config = dict(
    n_layer=16,
    d_model=64,
    n_head=2,
    n_kv_head=2,
    head_dim=64,
    d_mlp=192,
    vocab_size=2048,
    activation='squared_relu',
    norm='rmsnorm',
    norm_place='pre',
    norm_eps=1e-05,
    positions='rope',
    rope_base=10000.0,
    rope_fraction=0.5,
    qk_norm=True,
    attn_scale=0.133,
    bias='none',
    tie_embeddings=False,
    parallel_block=False,
    extras=['some layers without positions', 'local attention windows', 'gated attention', 'capped logits'],
    init='uniform',
    init_std_qkv=0.0459,
    init_std_o=0.0,
    init_std_up=0.0459,
    init_std_down=0.0,
    optimizer='muon_variant',
    lr=0.0106,
    beta1=0.93,
    weight_decay=0.008,
    lr_head=0.00966,
    warmup_steps=0,
    schedule='wsd',
    decay_fraction=0.552,
    decay_shape='linear',
    final_lr_fraction=0.0,
    batch_tokens=[8192, 16384, 32768],
    seq_len=2048,
    doc_mask=True,
    train_tokens=104100000,
    steps=6415,
    dataset='wikipedia_en',
)
Each number is 128 + 32 x the weight over its row's rms, rounded and kept within 0 to 255. Layers, rows and columns count from 0. The size above them is the row's rms in percent of the matrix's.

# layer 3 MLP up, 192x64, rms 0.473, rows 115-134, columns 32-63
size [ 92 106 110 104  93  95 106 105  94  89 103  90  95 103  96  93  86 100  99  98]
[[157 156 145 163  87 121  97  80 155 106 145 103 135 169 132 108 143 107 116 160 147 162 148 148 130 110  91 173  86 139 111 148]
 [ 81  82 154 176 157 142 113 116 155 110 195 151  73 136  96 112 129 132 132 102  97 110 118  97 126 155 136 123 109 134  81 137]
 [106 151 139 119 139 143 169  86  80 118 182 152  81 123 135  67 128 131  89  65 126 131 122 168 106 162 189 148 174 108 146 166]
 [123 141 164  97 134 146 144 132 121 160 171 122  99  79 144 124 181  61 153 104 152 125  74  89 176 168 121 110  99 139 102 149]
 [133 160 195 187  96 141 177 146 106 113 135 138 163 128  82 147 151 194 196 159 164 119 113  86  82 112 164 128  80 138 100 127]
 [151 131 149 150 172 153 176 147 122 167 157  66 168  95 101 154 122 156 122 114 101 136  92 118 176  93  73 179 119 126 142 151]
 [ 97 108 134  90  92 130 110 116  89 142 143 193 103 119 128 132 137 171 154 144 111 154 169 135 152 113 115 185 185 178 127 133]
 [ 91 172 156 142 113 149 104 121 125  97 129  86 216 123  87  96  86 116 122 129 115  71 123 106 118 123 156 146 124 120 100 135]
 [ 53  99 162  49 112 187 135 126 127 125 128 118 136 154 101 113 118 141 208 177 154 136  99  74  69 156 139 137 103 158  61 147]
 [188  91 121 125  58  81 104 179 108 115  69 130 120 100  90 105 157  92 140 179  90 152 167 126 132  80 125 131 165 121  86 132]
 [115 148 138  95 150 165 171  65 109  89 172 179 109 131 167 119  66  51 157 100 128 122 106  76 127 121  82 164 103 188  94 131]
 [112 117 102 158 179 119 160 129 131 134 114 183 142 146 143 146 160 123 106 123 124 170 103  88 107 141 156 165 150 157 131 158]
 [126 101  64 101 142  97 156  60 128 158 133 139 106 141 102 126 133 107 169 144 128  78 115 122 149 153  94 114 125 125 126 153]
 [153 209 138 132 123 125 170  98  81 119 177 148  98 141 111 137 125 155 184 126 124 111 109 136 133  69 148 130 133 170 131 168]
 [122  52 145 117 128 154 136 134 114 128 172 143 157 102 158 117 117 161 130 126 120 135 130 157  81 135  94  34 113 182 143 138]
 [119 123 119 176 136 101 110 138 138  76  79 103  63  63 130 141 176 133 182  98 126 124 100  99 155 169 124 119 154 166  79 100]
 [111  70 111 205  54  76 115 147 137 149 123  80 132  87 116 114  98 118  84 151 128  98 157 167 155 165  96 130 173 152 114 177]
 [ 81 146 100 119  82 120 143 109 133  88 111 158 134 104 141 126 122 135 216 142 114 151 148 149  41 132 123  83  78 135 130 133]
 [168 153  82 127 129 134 130 100 100  81 154 133 142 194 195 105 145 153 107 185 146 160 127 152 100 121 139 120 146 151 102 127]
 [ 91 131  84 154 146 122 158 141 155 154 141  98 132  79 153 161 136  82 142 145 126 126 105 205 138 133  95 133 160 220  65 136]]
# layer 3 MLP down (transposed), 192x64, rms 0.268, rows 115-134, columns 32-63
size [ 93 104 111 103  88  96 106 102  91  97 110 106  98 113 100  87  93  95 100  97]
[[ 97 136 105 139 103  85 107 122 157 110 103  84 103 181 155 113  88 134 124 131 137  98 102 138 168 131 182  69  87  76 125  52]
 [ 79 125 158 164 134  92 144 106 115 148 118 151 122 172 139  84 125  54 158 140 103 120 120  86 150 110 134 115 154  60 148 118]
 [167  87 103 122 146 148 123 144 153  89 120 109 176 113  97 117 114 167  81 165 137 116 106 206 102  83  73 179  87 134 217 142]
 [188  94 147 129 123 124 121  95  94 116 130 100 150 124 195 160 152 163 121 141 139 175 105 155 148 106  77 137 126 149 118 106]
 [169 120 108  89  58 115 114  80 130 131  88 152 117  98 123 123 160 114 143 131 199 110 118 152 116 150 125 129 168 129 182 177]
 [123  74 126 105 119  78 115 125 111 150 117 146 153 123 189 128 132 135 131 112  36  81  80 148 167 135 116 136 181 145 145 152]
 [155 140 160 124 109  96 153 113 144 133 124  62 197 118  99 159  92 168 204 123 103  61 165  68 104 159 123 138 172 117  86 124]
 [ 97 131 113  86 131 123 128 169 190  91  78 135 123 153 130 113 108 105 145 162 116 123 125  72  93 130 141 174 151  97  81 122]
 [ 89 144 115 135 167 110  56 142 156 196  85 103 144 146 147 177  98 124 112 118 114 131 113 158 165 132  81 156  58 126 125  78]
 [135 176 128 127 107  96 101 161 213 159 112 102 117 107  89 160  79 142 216 142 173 131 140 112 115 135 139 126 124 105 105  98]
 [ 79  95  82  98  71 170 129 134 136  87 164  94 123  79 164 120 140 133 143 139 141 106 128 138  94  82 169 152 125 136 147 160]
 [ 87  91  61  95 115 102 159 107 148 124 133 113 143 147  87 174 147 162 156 232  76 163 140 162 159  78 124 160 145 129 127 172]
 [117 118 107 114 136 105 141 129 119 104 197 145 105 134 112 124 111 120  84 136 148 105 109 128 172 114 141 109 141  86 182 117]
 [130  47 162  96  99 185 130 106 128 110 123 159  94 188  94 149 169 108 119 144 164 112  59 104 173  98 145 135 185 106 122 150]
 [146 111  50 135 126 154 120 144  86 139 186 128 167 144 195 170  90 149 149 132 152 133 158  58  60 147 134 132 110 124 131 124]
 [131  94  96 102  84  86 111 141 181 132 168 176 139 160 142 120  68 144 134 170 142 161 138  88 110 150 167 144 123 114 141 188]
 [146 161 129  48 166 135 203 140 206  95 163  76 127 103 146 120 185 119 138 185  94 123 123 101  98 131 127 126 150 130 156 122]
 [187 105 106 162  73 106  95 148 117 166  99 117  81 150  86 152 144 158 101 151 160 128 111 144 149 122 118 139 208 144 167 104]
 [136 116 110 134 118 134 148 126 105 157 102 112  84 120  86 142 140  75 106 164  97 126  96 142 165 106  76 165  63 178 176  56]
 [121 129 148 118  59 154  61 110 158 170 111 173 114 139 125 126 145 158 119  99 185 119 109 188 199 106 141 161 176  83 127  61]]